From a checkpoint of a small transformer trained on Wikipedia.
Architecture: LayerNorm before each block, no biases in attention or MLP.
Training: a variant of Muon for these matrices, 969M tokens, 7395 steps.
Each number is 128 + 32 x the weight over its row's rms, rounded and kept within 0 to 255. Layers, rows and columns count from 0. Numbers have three digits each. The size before them is the row's rms in percent of the matrix's.

# layer 3 MLP down (transposed), 2816x704, rms 0.0531, rows 1932-1968, columns 440-527
107:095162121152103170138119180137120120162147153134141117083122096106137121121103119117112144152110139116070138162170087081116105127159131181131154142117147150126064064122127141107123142174155066172119106156103172122129134123123137100162176142100110142183140137164130
106:187121130153141125105087118169112174134126106130104094143130090174161116118111145079133104183166113102160126135181136079115095160111162155103078138152181139114164108145112146112150104109040159077143129090093099095084120134098158109167098130112146167116161114177076
103:114069154144161093155144146067127141061146128122160082129156111159170108122103173192156119174131123155117120140116148136098131151085112166118114148128167128140138139116121125064165100162141160083133075134139174178097167110099132134121044078142126121114122124086173
087:147118098102097097170126120086076121111111126157065061097140134135152124100128099129172083166142135169084131096137126109140132092155096106182214119157132097209118138112127078158154035146174145142172117127128126157104120150155093108128125130183123125153080132094116
100:109162173178117104107135115143157160154189138109129193186087127071128105157103163073096091157143131066129054133113137193171131164162137085129126085104125080040112080110163115170156145076071143083127108104107085123179166178164150158140143164090161147147136130172140
107:085066134055142108122100153137069133201106147118066098153131124113099153104109116127079088141111186158116087158150197117164088113142126096137150124175059120054126096117106194187117099188173119154078125099172110187097094168140082178121080101116145156133131124124136
099:147133115184149099187127139132136096143145135154085167105137152136130167150119076119115133120152161139139077170141083135137083171131188121138150144122158145122129146124179134143174115174098113047109110160155161112200120185140134158120163146164143118177172150114100
103:142117145176115152169121221145064124139147131110085115130095136104113166167067145122122152061129135069123131113019145145045126100153118087171100154217166105102083133075112132205156107129135129151062171164131146121148170152135145146165132179111092126162096142151137
096:135183118099129124189157117085147150132104166122196154171118000155115109172107153084116119152093140141099161165085158173161121080148137131122154144134115150145117112157134107083095081083141117093129155183142166096109118105134078168148146139112132153217088092167114
102:170123125117106150093113110145108026141136127106129105107125101127143126154114183136149146099128121120220136116138187114144092120168084111155112141188081161094172203074175073119165093099101162158069119099106117095092149123118115137083142108102137092110172111138141
101:098144159075164179167144101149119103108157101197125074097134142149101145109106146075126105118145145142149150152141081129132149082149167118107125150079122161124092132152143132073173145110135151132167164111196152166153155107097082186066180141172116181073119111163148
088:128141071105134148148159152125145122125171109137188093126129115109102110122101155131127139156133154116152100120116104141186112145119090093079157126154065117116104071160107130130220126149150136118087093118130102132136118049171186100123108123148148124163194142161104
103:147109132121128131075096114157143068124164128097040138123123181111174124125150113128109146141173129160076079176196116118093109097157097130196065157108165120088142130139098106133127133114098177186120114144178135123171109172111148148124145069095083169114123103190138
095:133129079096162115094109149155133108110127065110082167201132130177089148174115123080159081123145155131074185121136158121167116165088136126124201142115070153177124131075185132115152183076095129130157081123159081122166189118159151116151132087168149112062122085186165
102:175138101194178157114153113154147155138131109122118141121096182112134143097154098134108155152134137175155126085103088114173106120132068134090151144138144159116170169132122161101152103067107134083116093175131111108137144126166094139122130095117139063132155130133114
099:145138122136139149106141085061079053153062135100149153129096070113088123107140156148151133115175128124114194168099082123154132095151124177066175120167118079126196153191082108133108132151108122148061143109133124172169125106076051095145167155087155130175076163183111
091:089085187149155175141153112068161084160168090170151084194084171121182136145112094163103208175154189144151103078122093126151168207142115110082108137131085120129175135079159154165153155133070157110069156100111099111056064093144169140133132103159116114117155077139132
102:068173132121138119123155164108177079082107165124095194182163110165106185127152118121132159059097152096165105146176116120083147127163128078131105162078088131118113134087160152054138156126104129088068182159115207138142148089077157172151109109144143090113106093109100
099:123128093083121151106148126121132041130161041137103152113147108218101181129104070105148143133082132128042178161200124112121156127135179128105172161130066134103071111112127123096120123115113130154122079086157145128161107110096119093112154135110103076151144128116134
094:130104108104195113155135141166131157119123212106101165080132088075089098096060171107140167120119104125077117197148058131121159116190107093087096102104138098154084098135154138171115193170101130139079134155096100130088118114129115119096098112133133142169155130112139
087:115100122136140086136170163067120125176142042112107114119114095090135129133186165129095136165105118128105115173131172060169159115128116139132114190167163163098132062121075121153100118137074199132074187065068142127125125139096124175098154138110106133104063127054156
109:120148157197115120111136092151101134113113168090119132069140043090117118093199121122140088103155100131108165169098116091095113165125093103170167046124124091165137195117142133138117125134095136152201159149107086156162137118098093161109097139143179165146128052060119
097:198119094201114075135115121079143114058121132104113086157116116107108138093106152147103148121133104183151091126130164114139148129153142126143093154153133138127124136163129106122117100113158176164103137149124094136154149162111092139129128173182133107140201076115150
097:202147105114147144189124136098171093129182141187136118154096123121091168148118167145121129143138123190121164124144093154129116146116136103121086144134169089089189115113128108091176157096132147097173088131132164164127114127174108140135168176120160152141107110154076
100:147150095162121081126117090108151145136075111172158129141105148148122131133156119172127168135134175104185140128107161143112215149099091109071124181094122086126135136118107088142075105064071133109114125125139149093124114136107104188095140133135102154152095103100131
091:174104161127082141206128065113096086165107168080101171116113098120141097107112146089099133129124115126043167123081117075144164111110104140192165151103106111135122128183170176088093127093094092159135145120123143120136151145163142115109164122127116097146170112107162
100:125122119141153076107136120099171138160128112120090088078190138156200168115089195153077095161132103087136150130133078110136104145155129168084150103174042124125185177153120118109204102131125162148116118112146175126142150158112108125110088087088120074169182128123178
101:129193123164136187145118127114174134103156167134061135106154122069134116073103149148091156148137153130076128174074200126152148090102100099114129109072192116140121087124157119139108118129124156129091088064185166126125140169084166106148085172150138104148167136134155
091:062107110104153120126151133110184062101102144118128134166106105083175133094131185188154149138164176091145098149139141106137110151123077107192128099055135092162141159120140149122176117200185183146102145154082148075099118120114142118122145098104144144092111181139151
093:115112166129149135126121135125135104103119104166165097183143099156116160169112121100129111104102134135158135133156147116130127118169098199183104112123151146147155150124107125140081182118179150172105117129106160113152126136134068178112069129115101087122121124154194
106:083148121146163096134135147142131135134134177153073086150127099148116120171116157173088169216156142127106135129160143133191105106119091093140093126127174121144102161097156145098143143180101108134113104162115132175088178065192129053151152199139098153126121082165153
102:140119187177127117180158119097092125184119135115203107083172110049097110121138079093163169136144105128135125165145083123100165119106087144155081153078136164113113106072159101078103098138083125112156182165105110106171118181105093147116118131134081160108111128159164
100:169127145155111059122103102186149170142162092137188116066147171093096162121129086134119094157146173173109104177154147128138125085195065113176115112211114088167130135062147092123127128137145112133124120172170106096099121132108183128123108126080166118130134155140110
090:104141128141138094122122140137204120181148151152116159146161127098130143153135080106160099113134112135169120133159082121146181162123101131116146137158104089125089136159124087166126164141187113124147140152116073161065163127090095139174178136070091132079083151147182
089:092153056183092130123140139190091153157116123110122123159143096153120084152109202083167096142092162130087125147111183115138115174105111071113109103124162120083114127077125097158157131096146127152108131108094176152102151098190126181161150133079109126119091137119108
104:139085139177203168140053174160102152151041116127146138192122134178096094136159120082131162136138104154191111123105162092113124100127052139138128087120107154151079127148097087138095140159076146117169121103103111120119126131158131116120139181090097083137122196169076
106:180176096128170144142127108174170081119145147159123093148115087168125115144175119144150128124132125140113127179173174103167089197116161127114122118120172114131129150118146162153074112099141088147128106129140098098125105083134152150144074118119146086111146175125154
# layer 3 MLP up, 2816x704, rms 0.103, rows 1933-1969, columns 440-527
101:121153157067111098093155094089111121192105101144132096155122088068168143111127117141142149113133120093143123137166176192064120122046070115171113141109131088122113083125120095181101090131091108146161139102118130157072097128095134079105114151153140106102178112127159
102:154165129175153133124083112119093116087149091123117087129123124108138168135094172102091147145160205089155161168198127108195165091118091109179158188093140154163125109133110050171157128136102212114132103095108112089058137144181150213155124107158130123132206123160122
091:126097156183197196096144183140153175151133121163166180165029136169140140129160124115149105091171108166116107128110164152151132170113088065135111124088082125108058111117108113113193107144092107098137124095172124107150149143088149121101056160159172149161135127167115
101:108109078157105092100070174145133135081147165196080087160144172149159126179112138097137162107136071098159152109108105153161103094075104194107138115148136092151141124108099102064132129163126178136082096134136125133138148077167131122078115108184055172138116118137175
109:147149218097095090156128080120136104134134055126125132154118091111169148157106112174137098104154091105129178100111103187109163123187188161160133152115169137130179084084117129140168120120116072085108084080125147143109125168134155110140167179206137138121123098125113
100:078145082103119154166138132082150088112101153133110094142139112170137104101123149099093089185190140152090109121075108052091082143090157121172098170063120089106098110113144098169098227162185222125095162102146168136113139136170202120139137138159117114119140175141175
106:153126124103088122081130108115090148135084139091117115099081150084097157142147175151136159147153129126140155148054180172120175170142151099105128123102126106180176097125109111147124160101125112122074125193141094075172159091120157093106128181133141121140149109150166
096:174172140150115121131148145137116058092119193116082149126079134099155165121121107186125126173136157107145148124090166120115153079091172119075160105146142137148161142116110085138163131108127130177055123125137123145133109100136170140129050145151184125118071137167093
100:147158069136140087101126115151099139084108113076147085109129086189099146151134162078163088124146141050152116145150107130086114171092163087139102155130109114112144110128107164072164210091128136122153145075158122147139142171122161081136123140151138161107172100136127
100:138119155154144162187128145106141168109132063124093140114100102068132143084151142137108121136137127116131076144119137104057124120106093162174112155154143175112174128115180080138114180061109156128099135110150124142119147146125098130114087104126105132155162080152157
095:124115164134128152131153112160100105136170104045152127131176180182151151119134096118145120158103122132081151128205165139154115161111110126185095118119159097142174090141153126122035163136086086128079134164170123144092154077154072087052121103126123172119144194190153
102:147108114086096042153075085111101130124119143157134143114107083129114097186135090124061113132105104130127177208114149152115128145138123113113224170144127102096170130106105106160097113097127144125099180122148124132128123185134166130164066133152094103118171120058083
097:162117141147028153138122104072157111157147176096084098117059154156171137161090114175117155094110174158145136158141139110113106128096165109113126124167137107075119081085121108157134124085082087120150147085112108089112105119157105127156107139168131162116147112171108
106:119112105140111148093121150110184094073166137094131119081136112149117151161133126138215156137135160115112167125134127122012079149113103113168157138157151176134176183110168080165133095169100106090101160087088113132133167091085158071080092121171113136128109134207115
097:112125164133164098175137166121112125129082145126121157077141168105151135096103110134126099146099151117126045131125170146141111156130131096212124106146142124155141110150126093171117108075134150125137149126148143140118119107090106147076092188114165094074139129111125
096:181122087110142055121120215103155113087101196165100091102118132097132136155103101131160080162102167103141137151137100169115094101102097146146092103083131149162111162170145126115087177153132110117198163103143073115163112155078126119139128149091087131117137141121099
106:124187100158137159111084101106149137122166046124108137123131090118126132186133168153130141141104119155104069114129139172134182118079167112116104144205125128141097098135136110125065165164153071143051155191128108111128143160138137124160130174207128123108067183129131
099:087161177102104082147146192157070121121080082104114119103089125142110158156133137187109172114129095038164146131059091155160059166160110147194150135141110123111089129105117119142107102151170110145064122147087156113068141175131090157127136175104138170151107168204165
095:123098122165111072085099167148139111080120173185116131059150144105133116066138136113107133147168138122169128187096192110100153078112137105153121140173176143131161099113153165127126151142168151197145142110145118103133095166200132134110145118194153114104152103162079
084:137115154061164169130081115190211094134135127144147098117121093190096182217068119126122120074175099108203154087113130140106126177166086143186102091147124100148142174109146040108122112094121068150136134161119138129181175114103099092165109110139124116161107167164120
106:144103103085119116120129091124102145155117152093160123129150123099158116097083126115088152180170095133085107133140108116124173102153172135122095152156078098105105125123097067155115071098124095108079118058144133128061151156101110137110129134116108181116082110145079
097:133096172113133137118101138159148095139125149131114115145124181113098133204135160148161100132135134095176134153081133133095153056143112105137164140122087060123146090085129102103107177105182164169126151064145112087093094145100098112164125130131137100203184126132084
102:145126146069200105142192160113124156123087123195128096143129111127135087138135143130132113070152154116069098133131084130131129061084197066196102119072134153117112153145160186095129096158153144111087137124101106154165195109154128142141157142092206135147078082097144
103:082179161061130178084173080183142131129143160082143141122167127131100085099145187073122110143144156151201160159102114158170136163160137122124103110161178152117157202134140120131095110162087092134097141140203162070097155133142123129138072078164145203116118077173142
091:096118134085185123128167175103130082099130153109151125129185109159152087068193127106111096115082155113151175160139130180160062168156146113135108136124144108112162110122157150169123106172140137113129146167155120140110075176137154127131140128119149116118143185167124
101:150104128142104147108112110120097157073134133115111151105131088099133198182093200166104077196152140095115084093093109125147119112070179126089099143123152163171150205111069067086164181104141100121149166085170121085152111141155113109102113165166126142145149030107142
097:105168096133104132138146102133082126162134121105120100091155095131107140114120085099116084120175174099112094108057137158052107124110146143150085097069119136165122131114110154129122113137159088112117156203182109145128128095119117119160155115126182136085163146153126
098:129157136107126110190078137146180125129088163159121100136097120144128138124161124175128105121155142168112079137194134133134078078119097161176082158114176114132146168153162090157088175098091164145114137138102156074109142120160178129209126133158125107123114186119124
096:177127099125120149147126097123036108111108138162101159169151134107111075116136157110152154093099119117103162097096148142150075127197075139099145109165149144080149143129103110190098100164058076151170143157140158175060177144117159129101120162132108140139134111121121
099:135115133141111084139174146107111116151176120165123089157107059157144125191132107139151157191132161103129173124152136086118099088178152091096114133140117151073154160098119140137069122141127160049139153149118132163110107102042107088141168133149074122172135072109100
095:118124135108097149135079139130148128141133173156046156136129117144061176143088080143145173164158164132190127136137166092078073126080172144113127102148127149139118137163102113130146162153130155129112099090127150132107131086056103136148121151135196149090074096143057
098:124113108125117153085163092095149112120144221115132139100200184155142132161134144180133154141157074157122104168150129168142132125116081111157153145114178114094118120113048177118088119137143116085118099117114141098129166071194060098113108122130125095088149154176064
095:073140115164081157102158195077143058079092061045114139154110139104163064136087189117140146111185123136114123103171122160151102213149145114131084113164068179151175141112183152138095126163145216133173104122127142118132137128207173116117116142126106172085149081149053
090:133132237116105121143048084143161090152128150122088103100053088132158118138127138149031116124112103168131129202144135107114073110192092156128165127150124131078142094111113133083088111162181054134145128199106174112159096131166148153138123106154125149157090147156107
102:063100206119062197095102157103087167131143114141117153065158139114140127098090102114132138147061174118182125112111146128163140178127093110142107137127145156127161098071144129074114140136185152147106163133118131106142162121087151142127107089053154088086139185130127
101:159104156131165119113132111133145177145149114094126166151123176096154086056107134105106102133154156137134099168141085144071130098113123103186139068137130116097145067096173063126193093194202182083172161051134111134175154118157141161141163134096079153075114097170122
104:074092132149131154080132154136162124113109125132114114111104106064175116116150111172174126117136177142160149088116078122196108102068082124135140165109117090179071145115127103134140162102115123127125179107142092120173113148148232104174115101115127147115105072187144